{
  "num_hidden_layers": 10,
  "hidden_size": 128,
  "num_attention_heads": 4,
  "num_key_value_heads": 4,
  "head_dim": 32,
  "intermediate_size": 512,
  "vocab_size": 731,
  "hidden_act": "swiglu",
  "norm": "rmsnorm",
  "norm_place": "pre",
  "norm_eps": 1e-05,
  "positions": "learned",
  "qk_norm": false,
  "attn_scale": 0.177,
  "bias": "none",
  "tie_word_embeddings": false,
  "parallel_block": false,
  "init": "uniform",
  "init_std_qkv": 0.0573,
  "init_std_o": 0.0128,
  "init_std_up": 0.0573,
  "init_std_down": 0.0064,
  "optimizer": "soap_variant",
  "learning_rate": 0.00658,
  "lr_mult_qkv": 0.4,
  "beta1": 0.95,
  "beta2": 0.99,
  "lr_head": 0.012,
  "max_grad_norm": 1.0,
  "warmup_steps": 200,
  "schedule": "wsd",
  "decay_fraction": 0.647,
  "decay_shape": "sqrt",
  "final_lr_fraction": 0.0,
  "batch_tokens": 65536,
  "max_seq_len": 256,
  "doc_mask": false,
  "train_tokens": 183000000,
  "max_steps": 2793,
  "dataset": "wikipedia_en"
}
Each number is 500 + 25 x the weight over its row's rms, rounded and kept within 0 to 999. Layers, rows and columns count from 0. Numbers have three digits each. The size before them is the row's rms in percent of the matrix's.

# layer 2 MLP gate, 512x128, rms 0.176, rows 369-405, columns 0-127
100:509484500494458452524492482523529483467518505455504510487491497511450485507478503553465533515502481544488512518514499488469513503508475533466494498519509546458537531516509510525503535498502497452547511523494512541464525534549508472518539527504487469520519527514529511496503481483500515533487503483503479537447507510470552467504493454545482497541471498539512493521492501492515468456510
091:536496472508500507477455496485499536492477499503518519522467494538502502507503530514503496506476519502496510533423552508520491486469511494497472472515537495495472500557503493467510514498529468492545506500449531526507451480506473514487511465484521492514483549528520558527476492486527486485497528526519508554516515487515536518527521497468462491535488447513499477483540529504469455503483
094:491449505501503467517525500497551507446501461525482551499460495513486505521526479512491521487546532468464456480483494515490458528530540514512508510458480432458463530514518496472545472489472506468505481486519508475489520516480474502496469528500513499488491482496500488520487486477526522496499477528480515496500501519468534448521501466502480552533523488511537487514487478461479546495523
097:488499521502499484488498503477527515500519483507500504506534524523502473494505540502486530528512499477469505509504484473485462486504547486456516486493487508518457545521489501513511497517537452500465552481498494539511460485474530530456483473540480490511537512527505516469508494467518537488450538512474546504475503519506517456486555483481522535559504546492500474558532508526471492534480
090:516494497470480480535512521486540493503508485479476482510533452478492538525452446488463473516523497482460505489521535510543501532483508525506506538483510497523520454475504482503468505481479489523497470501491531507500505509516505500499488540547478508537518487473514525534467553543475480452492499498535555524459500485493473475506456526468476496499516526521538476507544520457506490467507
105:513484521504528546521512474467532481462491464518500500516442469512531512522507508508487515531503495479484577519478552506495473535544506491501518520518499465512513500511521516541436483527476484519448525494479504531531499499520506489518449552454524503528481490492479509471512520497477527534525482533532522484525477470504491488514497520507498500520519490463548497497471537521473499525505
105:480472479491535529490517492467528509514502454511525468527535552524540501508511478495501487520455510497522460545524474500494473496516486526480438467502479507477507529473485467483533544495476546507505509497496490475465485470556504489523552531503511510505518496506505483483473502489485531464526506459477515448561461511517518487508532491511459488466487528482518520473467476510527489498502
095:505532512465499543499458487519504491471513520474525468477542478479454520480519467477508458490492511481529460526529524506491481481520523494493513499523498445533504454562499528465523464437535533521503474461527516479499512482512487500499503470510530507493463496472485498476470455481483501473496535529553500471509478536532531469503508539492497475499522510497500511528478467491464520499501
095:504508472501541525464529526480536467475519513492513492494519507478521493504520488520512456503469464528479499482524467508485442540459521509531552518494500529502510492522535486505498478485512519483497505528491506590491475487507494516483485526525484499529528505530456469533482484493452465534495472552464506464467534465497492465460493450534505504525521490494492484521482492506490485522517
101:541451490520510527489490529518494497507493485462480489505507472509540508521507471472517492466511506485513474499540510461514512511529451522491489469485547489510488502526493504476559462559486480503500431514472506496480516504487517507525490537495507459471522505490526485461508466530524499490476487514482507506563531499437508503446486536494528470518491443504490480503489514534497534500474
102:474536468515543500486527487502535473500521490467507516464512484531467454493506466499518481510505547485495490553506513481471478578470544464490472486442483508477479480486522507469475486520538533516512484504533487518539488464517503510470517514503508500530512524521533478483487508511454512487509493517537514457491498497535476531514497472476530495486553500514506479524542499524551505510519
082:513561495535497539505497469475457488440521455502486481499515527543523464498510528517496506474485528508511494496474502507470483499519496484495476471497467466488472489513481492543507514504481477500514492485434525432508472515527486479487502479479519529502486538514486483470488455460506503511480497534525497535483494487525457496458493525480501466549467487499483523508547470555483471515491
108:502473487484482547464485488503467505513486486512423550465491468526510508497505474499460539487535523529509571517490520493478477454498508476454514476507527532469494523457540479495505492452541485507524492524507516477507552487496501483512481507542486499504497501472478499496497524488469528500508491478465491462577539522492499510507489509475484519476489518500502479498516525510539499506548
098:473479487487471493486539495480520506516481509487484422497545512500483536457486514524485486489510451513501488490511459531512493527494477445496474485464457531479527487528517494503500482469493506489533506543474544511494546516575483500488483481502464492510510493515512470557472512536521532474467524509512526485507473471474520473503481503482481493473500557470507524537511492511496476528519
105:491527481524497521504483540530424534495520477526536488524489497471521547519497493502466491485496510494499521511462528467503493538470465488479473491516506488521512498530504464481508506502487499491503536504507532453530506540491490454496472532456504494508507514443499476463495457500486501524498476525516525571532520561522484455488498505524451511512504485465507530493489463529487482532500
103:486519502457509482487511499509471490483492467491528484467505472466495478459511494528489505480514491521537540498514521512476496473520500441477538477501481474501477516515527472457461526477510500476547495500528524490524491473461480464491483485519466495511511506536487441504459534474481509468497459522472486483484527497526464505472500477484516513497515533501507495469445427483508519433478
090:475509502498438497532469545498519446494477486510495499508485508512553496494495476494530511509509498509478450496493484519489486506473521525493466467471534469473453524483542459515509520461485474507475532530505469503505500519409499503500493477474502505540515469500479550514477491462481500508491496508501444461498468562531494484504490539534515509503516480505484466496518502512491531525514
095:475525454456509500511530485538523520479488492535506521503515526527475501552461465512505481482478469483515487502523489502500500574518483502528469491516521511471479468471505518513491476521500464467516470440500523466483519552522478510476506507476513477523497496516487495487506484485479491464514499476548543446506462478531510502500477458510526497485535494481530526504464459509479548497457
104:483497490538516530542500472449565456500510527518472481496519515467547494498486481525514498474535511541528498518513506535479455517514524496520543497454467484486473460499547483513485453503481520514498485514482499505496511541484500485489486473476484487507533493477523495529466537516466514521518454499482468489561534464507497529512503507527512492486476516454493532447484482489534513496506
092:490516515518483526507487506515464511520527452489494502517477471489492463499571481514513514520512487529488493482494508485494503456481463468510524522457531497483494510525508464473540492453508503534482533542516479491481498500442518517465499510503459491493525479484529513446497499547458496455489505535461488482511493512442502505510508477512469454552485538529518466498527508482460514471506
116:524508488484514487535545463504488526507496467502511519515503460512523532479502548507499547509533494505478492498516499474533539474452485492453455498486545457518437447499516495507487513482524524498500480451490474528504471496522464504489540541465524456511487534495462488524504501477509467520532507483468514522486451465523487514504456502474486494544516508477499500481519524475498504462507
101:517466468480522462518510521521499461502526478522459506519489464483432518465500491514509492480492499516536540548528513494548494480461481503506536523473528500515452528479501509505472511559486549498498471516544525524471529514478492467510524506488503461545510509483504508477526501531488494523490480543480471500488512450512482525485510485500493508516439501524509539505492470479518448500508
101:485482480533498515500502494537454519480465498496513539472530445504505487484518506460537479457507516500482501507454496505508491482478500500504502488491511499497464471473514490484456523541485507556509493499468511460468512503499528499498464520427515410481504528470519503459493509527471550459496492496479453492526511494513532501479521487496522462514531497520508478489525466496516542472494
098:468520515517511496523486539517496552516497526494497492488517529502469474488490467485471487518452480517536469522501477495546470500504512505541469478470487537485549518544473526460432485451535487512553469481532503508487579516486476496485505509484492520496534498531498484504485507547492482508471499447527487481514496521497503537504503490492484487481474491467482452493521477477502533497506
098:447491500509483466510513469518466509517498477472503486574519492492534529481503542488523498521481499508483460521475486526476547470453522508497495506525529517474471492476502459477454524538505504534483526509497494474508499524503493508493568473529505527515488489475543507452449449481495465503498505552480460475504510483483497476478492511531507488519547531487514500523509490473504497513544
102:491502571500496500496528515491542534460496472549493512543500474507509552490543529507504516490501512494482473515489470483494489502530518489541489487516497486450510500456494497505472483530490507495465478471519499495501484486490470487483526456534544504527472509515479490485490484503479490495459439493459501465481522490465486526470508465474482477518467543481458491425539509494489477469487
094:493472504532466472508491514472495498547485487509500499527476514532520519443519509519446499493513517516482528500523499484465450526506477463534490484491516515469532458534502479531507494521469486508538500495514478526525481498527445476532468516516490501533511490418489514527510478545491499512506493524520514515512518464503523467507537541518463479458444524453498500507464500514484521508520
104:515523506502496537487495490445525513534515554489520486506499501546521477513495510539552466477495506523506462523527488529496551518523502511519539524446544495487487478542458487524513521499502477470496537498511530504517439483526488484530503532535510509495474487542514506504477498513494500552529493525507533497490490497496525496479468506558537490521515472491486506503498553447471514468493
116:527512495513541484497493492520434466527472521487481483518534496504493501511485501510487462529453536472490497471557483483516523455515473518495478536487488503469491485496462470519473542533519492509505471481509561492473516528555519477509530483484500491518515506469464508503461513505492483532511467493506482511478484483480448492489466534535519441538510501512504509530493445456497501482473
104:493493523502497514514472516497456476477540474531509525485440492520471537516480504510467551534465475495521509466490498515508486484493506500467494488505527532516515458509537525526514500450489483487509497478492523493468490478534513510494501588526462517478521541472492497526521502524491517534506518489511483534552494515514498481504550502542509512495475526490503477488468521460516527430476
106:480503486480486542527489532472543504525512494471511530503535501495474487465447488510514486491492496465462473552445518534496484512505528528477521508472498490481476534540551518535545497515530500529464506559450519499510529483505509484506495488521526514504504531483469537499503507535530473520512513522526465553474483496509503572501491506467503513492478526492511494510490505520550501520522
107:493496473518502514552489468513498497488527516476534487456466468496508501480510472471455439500496524505533488525497500530522484475476504514495525497507532500488511525506502529506465507510523508488528480472567478528474493530474500518529522495477519541527517493578522554530441467542496498506528491460478496517544526488477469463479514478516482497508529499525476472537513494521501507470501
092:473517548473493486482501495512562518522513464531490498505440482516492548472500488475518480511512502556503450548506490537483472530514484506498500489444463519507497516465516515451522499496498504473549527510496532493478517531527537500466526475533535523520493491524537488477520519505536471508506481458457512496485482515501525495450489490506515524447524498482496474512510465475488515524511
101:506478496489479528480521536457477493555518525521480494471499445505488512544504503527478491533513502460489484517482486462487495484495458522525516531476515459502476477514458495507513506530459513484538538522487536521496490468496522528522441519531494536521460502477508502491505492506565516493481489510475511492520459512503453495494448502463504513531495468484543519523501538476535524537484
094:552470515505475506477505481517467496501494509464509486486555458472523501482512470484459547543521502498522538470496554491519491488476520469517519473525492492480529515483518463529483507511525510504489483515536497454509515523479501499496518513524427560522496465522496532467542493449505511512508487497479494508465471494485503473459503493491465513523535480503482519463510494479429502497512
098:493497511539517494502531492519535452502517497530533501504526470504466557469481528484480532507493523480490501487482458504433491450488486523532468490515511517481486535536514478509523502477449491490507470516495475546472468501468476500499467492519526533505478502482505487462521543461522509524532495495506489483467520541486490476516449462484458522473468476515521513475551494534520486487516
095:535542462506475545460490525484518489472428448499504477482454499555529522457507505514500492452494501517545501535520527506488518490512530532487489536493509505500525497549512508486484465502526467469481518473533488524513477495478482470496515485489463515545478480486466495503525541515459459547484474489479517487494539538501481475505481502484507509546506525510495497503511471519486510478475
# layer 2 MLP up, 512x128, rms 0.166, rows 369-404, columns 0-127
100:478519449529541497504479480469507533483502499492477469501486525498430510505492508476467521521498455459522486506496504476448508514480521480498545520507506534511479499488492499534520494483504511498537548533475520506486497491490502479492435524472521439539503516500534479467507472474540501494477481510465473514507437529494508503457534517498476492499519514543447530484482480470492481517492
091:573481502483453508502555523485528495521496500497474523536505521528537473481480488501535491455482455492492566503553517506505492516489501512505493507479509505517489502525490533495465486479521499483542533566518483511534462515491437531524503529535511501518508530503481523479467520510482539475520469451513511499490479470503512517515499515507484487473493496448504526548500524486484528506504
092:463492509494500467516503510478502454486520481495503501473507497511498501478499520511435540559475492501525510515488517477490515525479484502494546496507571492519524533469499465519485476546484496514458521541509513496509461517521470523495467487494497496506460444488496501487538523504505489499515513481499470502516500500510471502496461525511495468468544557507487480492478486537463407466496
097:486533477485473499481484485497481506483510489504507543540449475518505470500546461481519486487486489506494515506495476508483503514517502511505481465501534509458545493528473498487515527439507517501528527520517497496461468516459470503529539477516502532527496477519451434537476540495506474511507483475534498495474450481480516479520546487516516461499465472508482480465529496502500539432502
102:520474495520544529550490484498528512534498548508503494516496561543472494526491535491492510480484547504504491483503496499507479508503539518488485484484463520455464547510520475512502494484572511502512490526484478482498492530497517501516516495506514504447501536543465516515527425541544499555518508483492456515502511518493518514505547508494518475476504466482443499507499511514500488501536
100:516504508494494524505457490480486505525517496496529518534432499454504479539498499515509490535511509463534498495505472510496481553458505483483509511485495514467514517528498522507492468469518482507500510530492476510583527498510478479485465523524546493487527475521459478551516506550503491488525464515505531541516531487533510461502478506494479477469473519478536445492472502534487514507551
101:494501488519456456525519450505565519467513531500477501460528467519500437514513484481516517519506492491498545488513518518524496490499477482537500513497542503521515493505523543507498463530497480507470546520550508488523503548510469509467510472503482454507452503481501486486537513498509469486551446571477522497500486479513499553499491515479463490490503514489483503505537502486491517486516
096:498521537474494522477499490467496481527478507538509518507498499478508508489475490511478466480456482514502507527549494492479473484499511487497496504490481491494467549507491477492483449537473532500460459525438508516495509488573473490510516489498530510541484489501518482479501568472548525496502515530510518492500516484531482513476498545451498525455446503473496490497507498477545458530543
090:511555511511500488541477520457473479539439495476528483521459501514477529469525498519484466459547480514499503485503527501513480516503521496502486467477482496505491511512524495499497485471477468449481514546489516494487495487470528487522470505533484542551514494534521513487514499510558538495477501436481484484509519459480488533520490531472502513464466477481466470455509476467531489516502
096:511476490530503518501448498500491494529510476517495576468531460497537506546513465531466486497481456497472490540527548507495517465497506519544490448486480483506484507475484501464538503489472492505499507515509512532463505543516496518508488493500479524475536492457519458508492486504490492513539472493474472484523512504495506521478451481485534488513478485514554506500510436463514528495455
102:534504528490539490507454452513487497518466516490498532531499520477461498539481460489513519499478455543521512468481504505526518484541513519511524489562504436526511485521510528550502514513495466479504480495465484522441524496527515513496492479501516472479502498467512554506523508525521513513539488532462500512503487456473481481509517479526525477458523518472493497478500526517457453499514
091:496525541529491512448509484485502467490476519499470505497497505538547492476501514476516545511483505467473497495521469530490508476465507497524459464549491502501476505504500493523536521508478501499511496513449536476477559530536487515486530485507501537490476552523541481505506443495473464463482492533498525556499508474486509498465516518504512483514444453508474506484522478489449495525479
106:497501487507499466484481465528488517490514534523522445501488467491549495538505536430491501520469477512456510488515500499524479489475502464505465492464517520535500535482497472515479527537495561549502485462477459514521469478521484490483489572533468477524490510517469506463546497517478487514505487482521523532520485485506483457509489499514532491513520517534532489530474500509484495461513
074:505502492476511502505486461464470523503489531515517515472502524464536450490489452500540478498513571518481454521475440502434545481492510490522505517491517530443498514508487494541555489536475476546498517472505510522518496494507488509475486541489515471485507485507489476521498498479497522499500522482474477560508502552518493486503508473478490525513515507505475509516450552515506516490488
106:491457491512485506453506505481487532503492494494486534505515495471512538484522518508504549506500534463458477501500516492505502452471486475499476500526550500518510466503515511466525535520513503529500528502444491491496527479497501484508550479476502493487486503486529482475466486462483511486512533499495530473531490473454460493455493483412482480497462477521487527514562467473468525534477
101:517528513484522500467504550466481500480520427518502530480531486525482488480517477491452485457533477503511530484511488512530485504491491507490477519529485506463494484489542491453504467489524493481508469489489522510467509480496486525550444518496522467488516495485483473514464535454512524480430484523525537480458501498504509517460488500504547509515514541495530495493494458521488447483509
101:505518484519490526487456492482473488505480487478499445518524491510510512501504547527479502508505441514526499532487522521556503463467470485530513509496497462503498442498488475488467508521483511504528458498502512504519516551495468515529490493501481516515471465470521486460542484495520556489496506562526493486480495519513464533498509504520507504480502531543549488546468498503459551543506
100:552513455498500523517506495484492543475496511512486493523515500472515511450477498484517514488508515518499498480539494521487509513503513478502478490453530522467523448460499528477457499505464509478484519455507544502484455491530484534538499485513496564535487480471474508509514503536473567514481506508528533483498553454507481457501545498528523539483497513497483501483530483501463516493537
103:500492532539502495494532532498471534521519508525501491540541462511544502522500546518477523503550519520530496527530505504446477474496511487506498510505489510514464473517505533513516522488442481511525493435462545490539463526496508521491523498546483469476462456484482515514508519503454526495534496487518477492495478532500463521515512478485522500496547530512471491515527467490495471471456
096:506484520470490504506521520508480504482509520570527494461528505485520526479469517454483482496493502517487471506483464532468432509479488479488520448501489551470488447507520522540473543485538519517501494484489487467550494470529530501512537511506481553490505492532509516503538488506537485524494530512491479489546545489544493523481529484495488524506481522504501492488498501533503437481495
120:481522461532534483527480494507504501524513502489513531478464507499501573481527505511498513450521499498465462502475465530499501488487527461472481470485505512493460473526561520477521513474529482526480522540522483483492509516527492480469499512466519456470489508512510477453484495503487514530542513486495527467516532465448501502485485477522461501451487502549499512517473475457500540540500
099:538481487473493539490491508511487505526501509461527476497493479493495470517537538483458471516508523505503460506525516522450503529532481494526539458519490464506489483500497491514543504512569497485480503511451545512509500499520545475470506454492466491461498491505467514532515493506504480512562542520479506495519486511515526479507508508459495446511525514507436464490561507501487525490492
099:504474465470500512474453474493505497505513489498487558481496494520467488517461490492443494532474500503475492516487504479483521505517498533507537501514502514491469526497492501555555452494538520536492528520535445531482533510479475519480490505510479526471525501484500461505474463499513456525525501509512546520516541490494483521540549517532481468505489518454473527560490526477512494512480
101:517483465481563557473480491496509542460490508483487496500507488496466499521474452532459491455499490466534479503528476475519498474528484436490517494517518503541489481499462522500464507514498516507529498477517469502538427498511476529487446466486505512477470479539467503494510492493501515495490516518467472468502457451516480504530507516521495462486530483472533507497513530494481500503529
095:479548518493493478533466505480509530481500469465485496538514513536508534497465517448516491476509499483481512489541503517509448481492522503527462538463456508522523435502500525526472540520472480478500512457487493514476470529528518486483500450457470480497493504478460518527527526503515496498446490471511508547490471498497485553489467502493509521507473493524472529510546505524507517497525
105:506463519496548524515469512466527571480480516460491537512509485468515475502527516517476533486505514515486474493521473501522511498498502510470460513504520467482506482480504497507504546504438457501483476498548502503490470498478533551453506517517540513480460499500514429501485510511502518480522462506467515492477490540455483535460465483448501497515484494496495515523504454484509513495470
088:436484487491501514483454489486457531476516488507497531487514495530425503476451469525457502500506499522490494487513520505497497487490485471490444481484517547500470501475500455471487498471527501493524504523501528535489503492509494508474534497503474528483543462513508447531457502494535494500496492487533458482535487490509466533516546508514497500478476555491480472534477532485540461514491
091:519526490513505484472453512520481445506491460460529503511510510462507469499498462479467517543468503494500528519530487495488483487467524471476549521530454473475517487473518479471500494501473555516477471486492479517495502481502498533427521438483486454502498487485500537503471520468490493509500520512474488480436470513537474512514522486498520517506506538527495536452522479512510493493484
113:462473503496514520497528484478512510509505516513463515491504518505528467488496537478539466485473488518494520546471486548530512505482538443470520468434460512512530490478475495490510503512473453482518507483503556523545512498466538489500514479493521533473490513477503505526463474534484499520508541491495500513469488539478459528521487505527477492498512496533536441471518475482514507487445
112:484520482514538507525501488518522524502469487472535488484522493464487489538525483474496490504505518506516532497528495509500476527491504508513523509482475454508503504548510529490506492497517466525493529532523571467528472482499480526541512469498497485537524470520486534484496428508552506490492562506485530475491440522505498483480528495439510509481538498459511513466528505543484462513525
113:446457549479469543513494503543505465532499528503493509468475508517493538485499497453477467516528488495538531479514497474491519483490520503464491507506480504548498510513513492487497452542505504499474498483483463513518530466525447488498510455474498525546475491542524508488507550531505493494502531501513510489471488484519517521500520490484475478508480455495561499516522556507536442498500
105:557519498512454511486491491486487521492444477485527478466481516442507503435532485529447496431537500515514517484545514528497504453490496505515525475517503547477501508506472501488469474477454518476510456494478470487451515522520466509488488512496516525484476507494465482505473515488489503487471534492481519475531491509517525508511479515512544484481463519466552494516517484510503517527485
098:523498476508508522474563446475503516479537469526501467477523506508497504508521457502497512523493500496472457497538567489504483544507464466521505499511448508477424532501490522497467488519487507514512487509511513498460488515518523461482485467509520538486533475511465504488459511511458524523486514517465474469504462499506462471490497495475511487447494518470485503499518452519477493518469
105:484511478497522492526514520503467475551535461533551515449486468473518518470525493457498514527489526516515495552521504488474488512529477527512495492492462483498488487532521529492508494506480509524517486473482487486482486457454512492513510536504496445552484521501460528524494482497508507499532497468553526479511497526488530442541521514497506480536498440506484491546521521459468494500507
094:528487541465509513512451470497479516514497486525519537526484519473473477522472516494497433514482492474497531511504510486500537506528451523515502504471527551501463500518479533515520454465497494569458478497471519507498451497538495495499454511477528471526503535497463504512492518523471504503553559494497485500526507476495521485529514482460537464496485518496536495466485527505497501515499
099:446541523468486514466509514505496515506494467478519553506492488521519494490495529492471463518516504462518524511474475497530535527483471477489523517489479480510500501499489507442455511502491520504518532507521496493526536483517492525493518492511451534511449519499520493468441480462502520483484493483512521501499535500486476559458514502482529527502505451519526511554499465497549446457474
# layer 2 MLP down (transposed), 512x128, rms 0.142, rows 369-404, columns 0-127
098:516460512524487484508506504466518541502488534486491481503469492494500528498460509489473526488515516480453487526505534486505515470461517438536552519522487535454540491490504511508509448539477493526508531487500482512505531516495500475487473533474498489496542497483492509558511520508495513516517438477491536523495505501543520507465508499464489494513537507536488550526456507491463490500565
093:509519496544494496468443495466480472463500529490489562510479439508475513486488478474483495451476480471502472509477482508495519474490463485499489510463536540480501509531522515503507498458504509462495547521498543514535464474517446476523497493515520468491502570489504497525500510522509506515493513511491456502514527430497490499480501530530524459469506510515477495510536469494492474471501
089:506497463514541516496494497483481496515498555552466484478481511510498450512526507538517473484458464499543541513485504496514503501513511519491458478498450520528494474506521517497481531497499480512486525490459467501450469507525455498446504469528490529505489497492499483497496492480522534477522497540527517563495459494488488484555506537488501456496486516477494493518521450495480445519469
100:494501469496494468463476444504490518517515501493531507514532497549496524450532465493501505502506545490492480498496536515504513521461504502501507499492496491467502479499512454499526500482456519542508478499508496424475502522519499507522507484461543515477463467508469509524457527530524468519511501467559498502517483503477479533493484461517491505448468456488481463486534471561502498523518
096:509510464478471502436488496486531476518483492552477446498522518491503512524494455528504508500469503505489508491521527519500470516455532538479477503485517474482501477508507489528512507491491530444546518512483530520509531555540531468484504495549533521499508498483481506472507483504509518532475522475520562489474469555480482480509468488516492551478520485485504462503509477503475537517545
103:503517506461528510564440489509502504486471493517501489519485538497539506515536536462495489518488542478503462515475532466454493486533541513481530517531502501477532490481488507473525547523494526492494486494521493501528468487507511486448481478488461504489480489531517459506526477508495526554533482548473482465466553528498458466530474477498467493507472489465499511487471490503517492516487
100:475525469451515506550474494509503513497488491481519438472517471481517471499485489488532527557519515499505491510525490527494493469496468519501456488523493510508504521491505522469476530456460463543543457496493492517454464504517530515458485475509502507537501489490504451474494481493578503497478538495485503494495509525508521509443510484479506499478508542505503533514502498495528543444515
094:506492498494488493476527526496522524503509524526502538545485504481534529517499517566488505466501482501483538500482517478483501491511451474498519478522537518491471497527513492503523471497469455467493490475499526473547518461486526497553469462474533486508481528508467525473473512454496483515498518512448507512526484481519495536556459481509471504507473541534509544509473511534556481528503
096:466499509484515528500480444487476557555493492485497469476522475481484543490491465487468508495494458494496476463484511550477488492526471514468509508483528497465509508502510509506503525549504494430531465513543537492500499539535512503546482511497518493513486495464487497479485514508522501532546488475520470470485520569479493485496483474539513518497436471491524498488518480513506521501528
099:500559451517452500472498498485499482496511503496477501498508480529476512468495517470452494479512485489511513511499486500497524471486540545489512498525444503488483545512491453500478527511514514550499547493499540521485526491468556496505467520518479506490447459498510524522471485477490543488466512473519489504480520504497522539490497524566458488478505462484528483460531502459499512502541
105:503475502487472469481488523481527489513533549462493483508510500476484485530530455445508436483511501520502491551482500523482509544502515493529495498450496531500490488468542481538486499526508504478473510512527519505498441479542566508488503551520489470461534513494524503498481512507474520473520461500495466471493499501499444466491520537481496467481524472495477448498477489504502511508516
107:483537491484516505567521497528496538502479443442463513502536481524500530489493480483529494489528479495474492518481493527518485540521533473491508553455496472468505461492499541520462499507473470523511488472504474544470477522448529472494497546501484500502542512493493476519484527491503501506520477500514504484528509477501486535508470483493533534546507503496510472456520508547482504554492
107:485514482467471560479493511501465513457511504502543470471477546496535512538487548506494480544556512483482504474479501520529474497530495583511521538474529494485515487479480492459488522514496518499538494532489491498511479492519522487473494505527533478516514516497473526500530512533502478452473518457497515531522478499475479500491515569499493487495555463490503491514491522484502527475514
083:512472513492476493491485509483506455492485463500470488458502541516525517478489503495508430512455469512525496485508480466530466512487456432495495512486524513486535468500478514506488504505506475450533514538488507512486507504535508475486507516509489485487494531513502534529479471544513478486549482478523498498532444420474531507476488493518494458456480533475523498509503451489507504484500
104:497512474502497512482490542510498537508503514462517459495524454465494520471496504475542525493493482490479492505524464546518509467542503499461514525448509530530476511485491497559487481484476467535498547479488472500506469508496542519499481501503504486471490469451490499488511498480466439510454479502521454521497486570519478526524469503474512546510502517531509474478464510507470527510496
101:486484510492491522487487525508493504522505509488499518552518480471479512517475496510520486506492479471482483484486515493534425496573478457459506510538474516514514527521527503520467508490547498537463485509468485512549527503534497564528507501497468519503482445533508525538513489533488497528549533480503484512497502467513467510512484499523461492513504506538500493488558532492467507503544
101:510487515541520533437506533482491533516484547534552525496452514486515478509518494482475479504477509475503447526471512479493461455499445502522513541492492544504508513505482467536473564554524508497467541545481513508536486457511503484511487493508471506471519490493510509504486505488508495490497474522500507518482492538540484476480497503482503487511493474505441504519469502482488547529524
098:490521532461492486518492478531510517514560523498487513467486484511476464518539502501478519524515478519527518481499484492472476539516470510472515470458562494515460504535500551505510474486457506481495527516524479551496471476487512509512529502539503502518515516493500491458488501470471492455529469513493499472546555530482543464476485527473547464475506534486507488475487488523519518506536
101:505493460527478465529513478489488507499484511518440501531474508470507510494473522536490508463492505506537479507533493507472462528474491505497505511476510484510474470509480500494517507487512532493519476475519504536541446527448483464509470465522489495469520528478563532510504539498509469472509445509533529490495501496484487510531506483532512502499511489503468490464492553462535481429452
099:495462535475495492510501476543478498481434459507496459542511468480493525513486498476467517541501486479519476460462494477519504488517511493478497502456465514509491510477493485508467466437461508502497508501494482499506548475497502536479568508489492467528517504468478479523459487510485468483502539464490528493511462496483496481495476513486509551473523449472501507523475510521524541474467
119:440534523493466504513539488515514482482483502505454510517468486536499528467503512516512523474507543549515515506472490488488460498487496514462489552515511497467475498503513478471514520556504544519473477506478483494519511494491521477448453505493520499516516492501473528509505544462498542510430507501485482558491502516463475542546490479485494522502472532473505513460512498505462474515498
106:489515483499502453499515524556553521461486488541526489493508496494455456501493540471472473526519554498497536520496523450498488512524502534486497511480474480445492504500494552511469461500530502473532477493526488507527522460500481519529543503515501466479482508524473553462464525501466478492486491552485487459486509448494527485499499492504514510493518526479515478491495520471456488498496
094:521492537494507542494452489484545517473544480505481454440445483498522485461496500489508490513527491523493485516492487469490546528502466508516553473508515488493501481524534527465496499479517522490514486516504540515476521484505551535491485525537500479527513506543488471494507506465502498523455470501534533465570529462522528469498530521516520471475503487496500503552499488505495492508474
097:496428461477454528523535518470476552509513492469502461501476490503524480448510527485496471518480480473494466504486466494482526537454509476542524518483506512469501531539506530513485551523513473472512501532516532500512527518489547494516495519493510483482466492492469479479490494453488489464552510523470492471511510515495505491517514496530491505509477486505518481551491518508442508486548
096:474544505473474539501556497517493464502523568465504485483534482469466502501483464523510467524476516511475515480508526462503480472495544512483468494490467507515503521530536515521455512519447512527524468473527452488508508514472522491498526455478497520518501486490490503541526498514510500492496498481469514465495550443490514534500553504498501507554517469495516494451503481476508490496507
101:480512524500523486468502495542502434530478519508523450507521535476492505477435445564512546525514501482515480482505541521527522495480499470468500510445466472495499526496526557461493491488494518523499473472500473505497510460479456496469514511533515520512509528486493501520517492461522464468509468520511509513494468490475476511513484485509458519488487498524488496490528527500501443483516
093:491473485504454534509537462525459510508460522480485489511500476536517498482518535480467531511525515489484532512488498530502438484532492471561480495493500479488490514505497527516491494505481509504441511513515470524513482506492512463497521527506453483499504454443495533539522479497482489499487484470480504531448471454485525566500506499520502488501508496523535468504447449482484526490494
094:546498495525473525489548480505505483510460544457519506494509506514523519513496488506527486483511514499529491523484520511511529486535481525493460510475521512506479517543449484502542540522493451543465514499535535564478513493450496479511479489470525521515509473529527461510468507492503473496486481502445531481517486492491495498477509540463475482490504423518482515514468496466522489465503
109:554519511473524495549515533508469523478547513518519506484461484516498493496547500514520503507490521522467487517477500514488523555574517539503514499524566448481461521502510527516485517512492487504471524497526482463468487491538520539538535502496463520482496501534538477477517513490495533505483454546519516531542501473514519517471518499477524491518491519479483485506501502520471464510512
099:479467506505501480507428493512523503507530523521512511476521496470486472491489484518480520513512465552515539542543517507459522502480546509487493516546461498490500510482466497480472467504508535486456502487494526517488519544492431551477510511524501495499493493489519476467542500471497472487497476487540524514507548490484532460525554512495543478506530506469480488542504520483486506522472
108:494484517521516490549496440525534461474486488512512488488489502474470496527474522551497533516528437512505469507526524479489503497446491484508459516507490495482473465531483488510517500523488447515534504461477494470531492492505478478486500510477487489501447500495514525528519458451570512526521524469515473518514491519516502499530488511498487516464470505544474519505499534491555501458490
110:509502461490455470498519486524492515512469526543456497482540450471494483547492481512486500478497548516507510476497470529473527487490529501483530509504517507524488524548505502555467506494498494506445548474487480524533474474499492470467474487500478521547534481502490491493533534498494510496525531513487542465510496441510463471513528500476550498478494471445527472514494495517489500529509
099:521488458503487519497509486505478533522511501473508530489507507466440491506495530505517499497506499503435472549464526496521515500511522539522537546505505506496472525486515484543538531494524490541509496483494498517495455465508515528509510500492466524459522554498442528535494491475493503494517492518515492457466502463455498470456488554528492495508545456522534510523512532481476521515485
104:518551508470482501494531522521521529490528529538511473515489489504477447488497519477491492522530446512486521504490516492519540510487467468519486486539484465512515520530503515543499480483497472534488488484527463488472490510502535500479504486495508507533507482516474464481540489453505432451514512491451472512489509496481528488553546486526447480495536512476520537521497549504515479506533
097:499471465482547527471495504508498515501519455528505516452446507511496496487523452533520512484539494530498504505463521482504571498507529519490474468529539506496433478519476514483502474487477537467474527487471519527481505536500481446466504505504512493510509535502480523503480493520503528496528484509468499456548477489489557492514479532508492535475494516474479487533479500554503497517484
100:479481545492493513484529498487459509487494480493534534472511510489558497444505507504468480488503541538503473488498520507491530523516511504480491517455526463479478517466468451492451505535527478467475501515503490499515522530516474470504525508472488475504461493487498472459501468524485506537479505523488559534481487488480525486489512493479515529512503486467519491541473454555507482501428